python train.py --n_layer=10 --rope_base=1020.0 --rope_fraction=0.5 --init_std_o=0.0271 --init_std_down=0.0136 --lr=0.00224 --batch_tokens=16384 --seq_len=1024 --steps=5658
Each number is 500 + 50 x the weight over its row's rms, rounded and kept within 0 to 999. Layers, rows and columns count from 0. Numbers have three digits each. The size before them is the row's rms in percent of the matrix's.

# layer 2 MLP up, 384x96, rms 0.141, rows 193-226, columns 0-95
096:567431474508560550521520490525584534480448473544462543492469474602461462488540516493568551574469481573484526519496433493478527577564522509539446521399515543502448514496549487502599552471480504477466523497470514456557615574587537614530562452508514559440570502575520415528450443629565428482
111:530525426500544566463526493534501485554473485608487437469457488469520475486540563490501474411446469531482539484574592535528539501471549464521422372404417452514497475443465455475470516547534550442486503482488493432497530504510494628406506431581596551526583492480588544407474493437447419509
092:516471565515611454452474507500510483358487501508443516572467536556512468545517441438438545530522449513477490457443512562628613511468422591543573543439558494571510496502531476491503474541483539550488462492541514497503552512420466482443564486563487581511646507483477491513472490418607478444
100:599406567424560525558486592459497593504413465466532536531508507489578540551450480548482483421466536612500498441467466550528519490379531418500551564589478524454528528518537592522486449440548525497541505465421530442528504483505551491494527542510401565523517443521461468451546475567414518433
109:483561576504570532497513525536477460411530374541533506505471551543538466400507513459471519551512586439426522640458474440502484549446509484591438529549532467459486544524510573522539497534568418540454528461470507496501532496560425465388551493421425547503460575488521472618555460517501532545
119:513469558430505524420491448449464515451493634533541495438423479523517541536535515523535575494518490490544439522456396499418514488492523486559552538509560508588492483440477415402443513463541443528517553520508456527527474618615457422453506508446494490499525417503558572564507379520576551466
113:472416541526477552490541474477581475509479469499558460436346607454534478506461508483534467567460519411513531529590481481551549540506561425552506500573460493470612507500560492553544474414406563532574493582533542514421502557492498420495551474461505557453546523545583509474440489437475531568
103:537401599503499435560511559489554529460586487511490489453464490441467483495476493425526558546445413411460470525482514574609533463452554412503532479465498545545456545434543509512461539483584510431468469580408480513540474493616503474495477441601518531469395608523483457489498573541451519484
078:492541543522448468598488432486510490454487434422494522491601478457578564566489523459578438510453484420459461539541473512491564506519508565399461537543529473601490408429508531504470485472537477512507467538534441490431471515454503544537417612540412591513526477342524445520533446501485460552
091:495494515481549658517536475390508517562552519439511439489520526476465491515529533443373494515494482557509503429490498502477426451463439486492357524553483452584424487499537470496591424534438443580568476556486457496487574483474529524418414456612491496423543525521478519453561519490498463479
107:450519481502493526498490493526523496499508479514584474492509509485626492456473477484516553424528549479381495468544461492521453553531543590565517477542494414461514365632535529406525535480477543554535494528553453511518542519581461458578577511477549468417555526431460431542379510456392540489
104:497570445481587479502501472412521443458484563477543471470445453458459538439508553396555532460524414488513554506501521472471484550460472563567435457524540478545555413499439420480566474460518558557552497483517421484449680474463389501422486463421537532514457406505525471529524467459528559505
085:421519536596563527478421450403557548475522538451542443456482427434469452494626578540452438530513497424523533449446521453486534580540435531564551441419488501473469530468565593505461511504464463478520437479445500430439515566456402485485574500561557542445484509590549543449530537477520477501
102:523498466485486468547496564433528451490535500583505467504430470536539517561438507570444461560533576459494532451456520533577377461483381540553555534448638416643483546523467503508566509454500518447445501506411465549433495526534468560475534459578489539464508482418500510478439508465509539414
100:469507545511458516626490470385453486614516620543568510508568602497511481520572426463449468490534523538550491486502491519536462569573454436434492585453488506480553613568482511480506535508496498426432556438498467447504492533455430516434482573525549451502397599531516536487496491542550478543
113:520538474441469493504499527594498570470493612452527573480500552496452497465470523509502473496557551537434527605533510473498535491470561569516423530501415470409481581477452406544458506642559465466453471519552521493591389443557542430525521486563465509487446573521497451556584420482439485536
097:433397456550590505401505450508459459553478479531406543465504522509453515548508549562536505474566444541497388531543493400566473514463510431451450439485508494509473571512501535510622483569463535502536492553495504500463479441469555398559517509493526523432505472570471484437497458416430384402
093:483515516419493498493516487412475467526469515544438543469514575567534597477420466483561484449509563448520556496515424520558537487557613505533415609497446516468456539517490501417401560596528507502469476557433469548526463595367422505556462537461523534510474446507553495506492554397499484445
091:574500493439518587529647408486534519521565584447478407427506389469510443552548513566519475464460455463503504406485492521540475543527440461495590535474541498551457498475495507544435506447499473533415545497535462413521500519426408421544532464503522548488562408508461542492446421528501577468
097:538374509508532491519464580417521526536557452451470526524498502500566500551473448495489500597563488476576532489454558467588564572456475436549452442505463482509496483533519568512512468581451499459433488538539564445538498517421544405574599506504441414452483555556522453427568557631467514535
105:529508475369529508525493512704467482496441520533487474510511551526517571426534558528417584505418481593543443492461528497530578532534505488476521522563455587469544527532520517563503562496560648494519527589574529483514473527595450498460508444495510491504451475465564553513504504441475530478
088:527455510406462527458367485469476477532565505505484545506552602555445473539517486476554494485598564488572431508486500458449411489393425468511456506544468530426567475385502458476552530499446526555587492530505545399525536450584546470410550551545484494521541438494576546463489456484568480464
096:475531505541464473392458484533531477502552434570602461545484510520387581496477440522492417549475424524444513530500550526546608545498554510524497456484521427534582563450531591511497635480524562532470547522510525493535485562472470499525498440358561428490491486453506552437492588518575533487
102:618581522526476492518477421547519543440581484500506369531420522520478458463479445410515427471504470522477440538428579500507514579495511568443475374520628494547442541539623519503461538477548558459517514475504590515576524488486525507433489505530458521522481544497582411554503461481504493488
102:539449589525527508480445437432489611471511457487564529510518531470473451560477523507540515553519532463517469601500388536562542513550542546523517487531377521556477506533423517384503529473521535570548446462483504605596449592503576449487628523578500475476523486496529505428504490519589486553
088:414520475507517499524567576486516537447556472533528470589470499503528523473417467570439533545569585524455571501472461567528552457573516518551464434572528467523516478541564494558538442489560510551503515546391565431604476428473555593472410442519527506500568468470494598588544566566461454488
103:517461585503468525555522484525475419544574448462550575586622513511560518452521514470555477445527464460546576594527581537480474501550516482411409577474567568410441481502457527530535500448458500602510568477540514458538526485486540415564545530515591496534451494510563601571498492493551549475
099:429468583489423530547491513416494511528457455607445543484583551490547522468505449515513501526465491492494493447463458427517547452555551464565454529534516399604452462514537512495457466523433556410481520480410385497406489543483487402497466476434469500522519465416430541576444584563558441483
100:520527471471542542538487497508525510458432374410425497538525449621449473553535489529491508501448435487405435515441451503531411466471452524676501473394460536608485529468550437515489511511516482477515472493505475552474521408509527394548545513529538487432554534502467518514456451410513453464
099:490426598535486429551534532476452514419472505459442578482460437494498520464431522514409465467502481494408503397470444493479498510493525526555529550479460497518478503552508505592491438585522659574457594558507512487557573549522465495509524537489614474521452459529584439493439503508594583468
108:511478469496499534486406436548528525453511543508480508498390350522573447536501501481515493451528468439590559436406486428514479512452582543466453459538449437457546478524474442456454498517388518489491505586395524506554540471546548588535413500493517632500497541498454500493513524392477531469
095:541457533557434442573469512450415543484472460524572456491494390504509457431516477444485472562472482559474587513580537486452561446546476497537554484548492599528496549447414431449496477528461503554496490541579490441493503500500489449454424478466509579568426577449437481461622459488611412483
110:576488448476516607560551552479463453485485563426483528512495586467461550434478509400438528502500491509466425571465506555448526511507366498465591506559482506475397569480543464465486501427540529486503596575496519521502439548477421488512470508364499512532465454471586444498547490483397492574
089:435499444520519442528511485562483466449517462451456471512499441493549438468484461486533498448440439509429540504441407579481541475408513449593598431457517473530556552524499496423462443557491428515412386486454537518535430512419581588533562550451465516549604536553565543489586508502554499485
# layer 2 MLP down (transposed), 384x96, rms 0.0829, rows 193-226, columns 0-95
090:466449473458552469452481571572501541409432416418512498436441509531471544493477542523442550469575507378529476382535385490575445463578448464495468466536502468535435552491530520471418619517578543410463539555469504467494548461449559514519574496547540479549518528466497532456492490558520568511
105:471491515493543516419503614476501597494484512448461518491520522487513483487495381580450508512595502465469464582468400534500493460436439534418486519611528533561554514501523541534484459482404507540406536544523538577516501533573553540551463619456447459491521447521431476575563442581475538438
098:432421531558427510552486451436466499589407413516494539474541407456449511503470508508473475505477494502499449495586421501530481486514546529513476407535487541444519486430411474547350488475538518444554536535393482508458455524406552524494398491516521508452489481532529519447409430472414407474
114:542609519530500413517384489465463372512507498487467424450490513501455443429507484511451449522521532513549589560420590482473474495463517555536478472522466351498436538494585498535503554507512529535547515540490422520443471490526540556513496420437532514531493545504559609505470389417477564540
122:548511525465399427417509496471506534590477469465486507544591472586461427527421469481528551531569360479529550517502444542536429418416523523482501483494459514458538494430526499560534475494359521441495472510462472518561456552419610482467453516458502502549503463553503545578572571482556528457
119:491506415450463335540560481514535459495466517537488484470441430533456451629514494477463477416361577448458547472515538552456525466491427509573490444476500517524562517506464508557528513501475496495490600497478627418506503484598461404417478523520445445537464505519467485499549532557514519459
101:508512506504560438424482479552514502534467513535576522477431425595516477554455435521510456374442564451486490505517442425435502487510389561458483485526635480507490465471537460426458496492510544499445553435482420506552501571567535438445467477527456482526482511481589500423500584598532425411
109:444417515462436538454569574503451453447435509489447458489556543475621427515535519552589545449425476478456494533466471434535517516461553428464575472555558508471457515577495460551422543497580547495495486468478599509549495523456526483513465504582490556571554566492531538497466575511521423651
086:457474478536560530476560533460491493568432458519420569604471484473422438526508515467448536473539521535503463483457473457391436530505591513564481488487455449472500571523464431399593412578511520395590519539483463505536584466530562418444542463523555437464458538607503500525489463488419497520
088:454529555523508366414519485501505517462476514488477511509498487551553569562504373490562549501502559458545549615543461403528494464489516554508590452498539469528483516431516525471478566497524594436384554512525450488596508527575448559531530549391495522414518469473486476539454477568450527583
093:473482495530466528505463462495512405430541484398576483483489556546486457411564450470465447475508515590470404515463574478466620489502622501549595444454402577527412551459452545532415544506461487478450512549434529476584493533501538501468497481479484498570417536489514516522544439530395491493
108:516455586434487498513556475519621506491473469450572485440603539446455446531411607518576463482541457469535581528473605486547513465547508528468477467454524510457439520533576478520618505568517522541513461479549462368387522531445436501499496558501545526486504619541525546492481495542534513526
088:542579533493567563402465494413493490475419382476572524552581553464430585465544486477553431490515498520462551515499544527473468475551481540360562519476486483528567413479520457546520401505546537440496501509493528505465461509466428657442498493496417583512524521459496540491545526451448499471
086:457540597584497525451545534426528394472527428442443439496472425497453457531442529485471528519567535585369515493471436515546545581588495510541523512589453476441407504504479521536402577482489440478571498517442511499489513483442502436405434469538590494528445487450488423508542481528479474549
090:526469556492483524449494543417488506551454506518582482573511608563451466452483507542502500492531499405539491568509566537388477455468533437575537495447448398501518592444583532508538568489520489510438502511536529515434505463486613643446557481503516480424499517581532569437582453503550510455
102:465411521502448477446516428468433593562475433507432503475526449527502599594574470480537500505512554545462513458443426534514504493535468483449539481486511464537488364509397560421518485433471477527549512517496534552484545539477551510539369531442364507602530462481533513444486477451522570444
108:542537557465541516546452554650517531444425524492623446480530502526525477440485478458406478580380514533553548535544547515454550457466556519606570523510510577491583437503497496431475548526480523477475458421523596474545548553496418501485462480498475553450420501460485525499504601557549528511
099:487511499651531409530558601626460502524555476573547498472502541577449535532533507453517493443430497468562469581556534522493446482475456511442561486561489510420459421477488486552534456470479503449523554415449494457439583401520505488471486369517528460460528494515445555559569561512545501491
097:574525507502563508517584483424531533496428419531596516563463420618527475480498522470582495569540470446485611528507438536506527497501476561501553504503460626494462462474527563532460486509412458468503471544502496443502450481463494517394556472398444461542639443443552550504524569507479474521
099:375548432456531478571446456505546574439469575469448460575498529587514410563511491450441430539492478516497501485429561418413505517497579531515490483548502504569506488481546452580473493508517393435531460461564480475525472506400469457505501447598495613511446507431432503460487480407544473513
124:494485476581406494438443513439546464572497553495527568578456501424547541552485567535591470493465596531468515469381525548483496509422529467509510584459483546507547387520550467495477459517407463585434511476512479475531496540498401501498572552564514520401567500506591595506527497453488569517
089:449557470491419508487495462496485490453441498487528501556513429544538402384495485489413474472468541504584572499504553554471475515465551469434609591440492504528449490473520518465505612405443445498530484493506474581494497499570486516566547530544495561486452449386494583522428457604472594565
092:571429561544544373430489484497518457535504488440574488456521549555481545597553430413527546553509420451555526518473358506511556464481467546449546502529517472511433549435450515480476418452489552488425501558505410487533548496487601484567575517539462477523469529437493537604469564522536475538
098:519464454482455416543495456456511447568474493531519634456409512447477510510526544541528548452515494498492528450488559472351484524538546511453498554536521453561491503539520565480546497527594620504565496605449483559501518500591497516454536451355464433499485463499523457541476563591451436535
114:532508440451526406460547543528451481516473533427448430496454462624485523477518475530463411427461532471489502539538624519484416619471473479416481451581451456551590510531507505508553507571502506459396537461453541513573471472486476429545441488572543473519560470496439515537547495492390447447
091:593511559429401560540522545465556445516475501513457510507514478374568530589507566403542496490374535530512464472542514520468403510444522455488549544445529498490460449474475561510495500513531529483411551555494454535511475482578512474545591520479511410392495588412510484472521462592582502523
114:464496493545415459441495526569478543573453433510352613518491512552405461506486554525485589486580511469526548520513415402544523473538531512491492520498470548513565464443572535518428565596402536510451429492549429560429517514445531567517503500458497523463556445433545593538522494493498522526
103:472549517527439441479489520545458450441548537448482411446469420503412431436464479493511565361526503540454461528576549555451443514439504537554591467470536512389571562497478436387531526529553484490526464500609536518594470395514530463488513490524548527547536506502561525499483493453493598476
095:493532434507491588448541486517520523487411488503521483512418622479405469512448424492401472478415476440544571524575512554498466561515568535431462540514437538528529357514555538517477486485433453507505503528491524515513638551515506527574500496420469516622519469531497502453501480437445436569
099:606551501462448535506521534461431498523570539565471493457454448514517495583452618438491560490574546498558500462501465476546493586477513551509564492534478591528436492560414530587497493511505505500474446496391539490482483569418587523481460588564484467398469449557586520487486446401566464470
105:469476499525437473494469570444508463492474447411490512440479583455513602471552502464503496458426553529522446542539447561518417532369473462597554517432497539569458576499542495458511487491555457530475385477475532435480528462406440518430545540493425422417511442462609452531450537548535489495
075:512472482428561542566532468511500537449487452440489481545464512429456467423575521501504479466400483441563522489510524487524511482505419428504614415591495430518482474584564421446420494481396551509494492523604495452468564455527509642515483511553507426542485518563557489487483480551579450425
114:626451518539492547433568495484475438486533541588396507496477479522504441510520501458419532571504489547491458576470485511486496497507559491498500524459470356551444435483507514509434426450493454558435489545531542554454560470591571490508562497439441593454409458543427440407496476518531465591
076:553421451570510594418439482459385530453506500552564551565456418383505539478464436478449468574446483459439519436439550493540495492537418474488471525585505547469570472538476571529469551420544489470474510503400467460509527516483416515429457500517542572458461470472459518556479419534447425459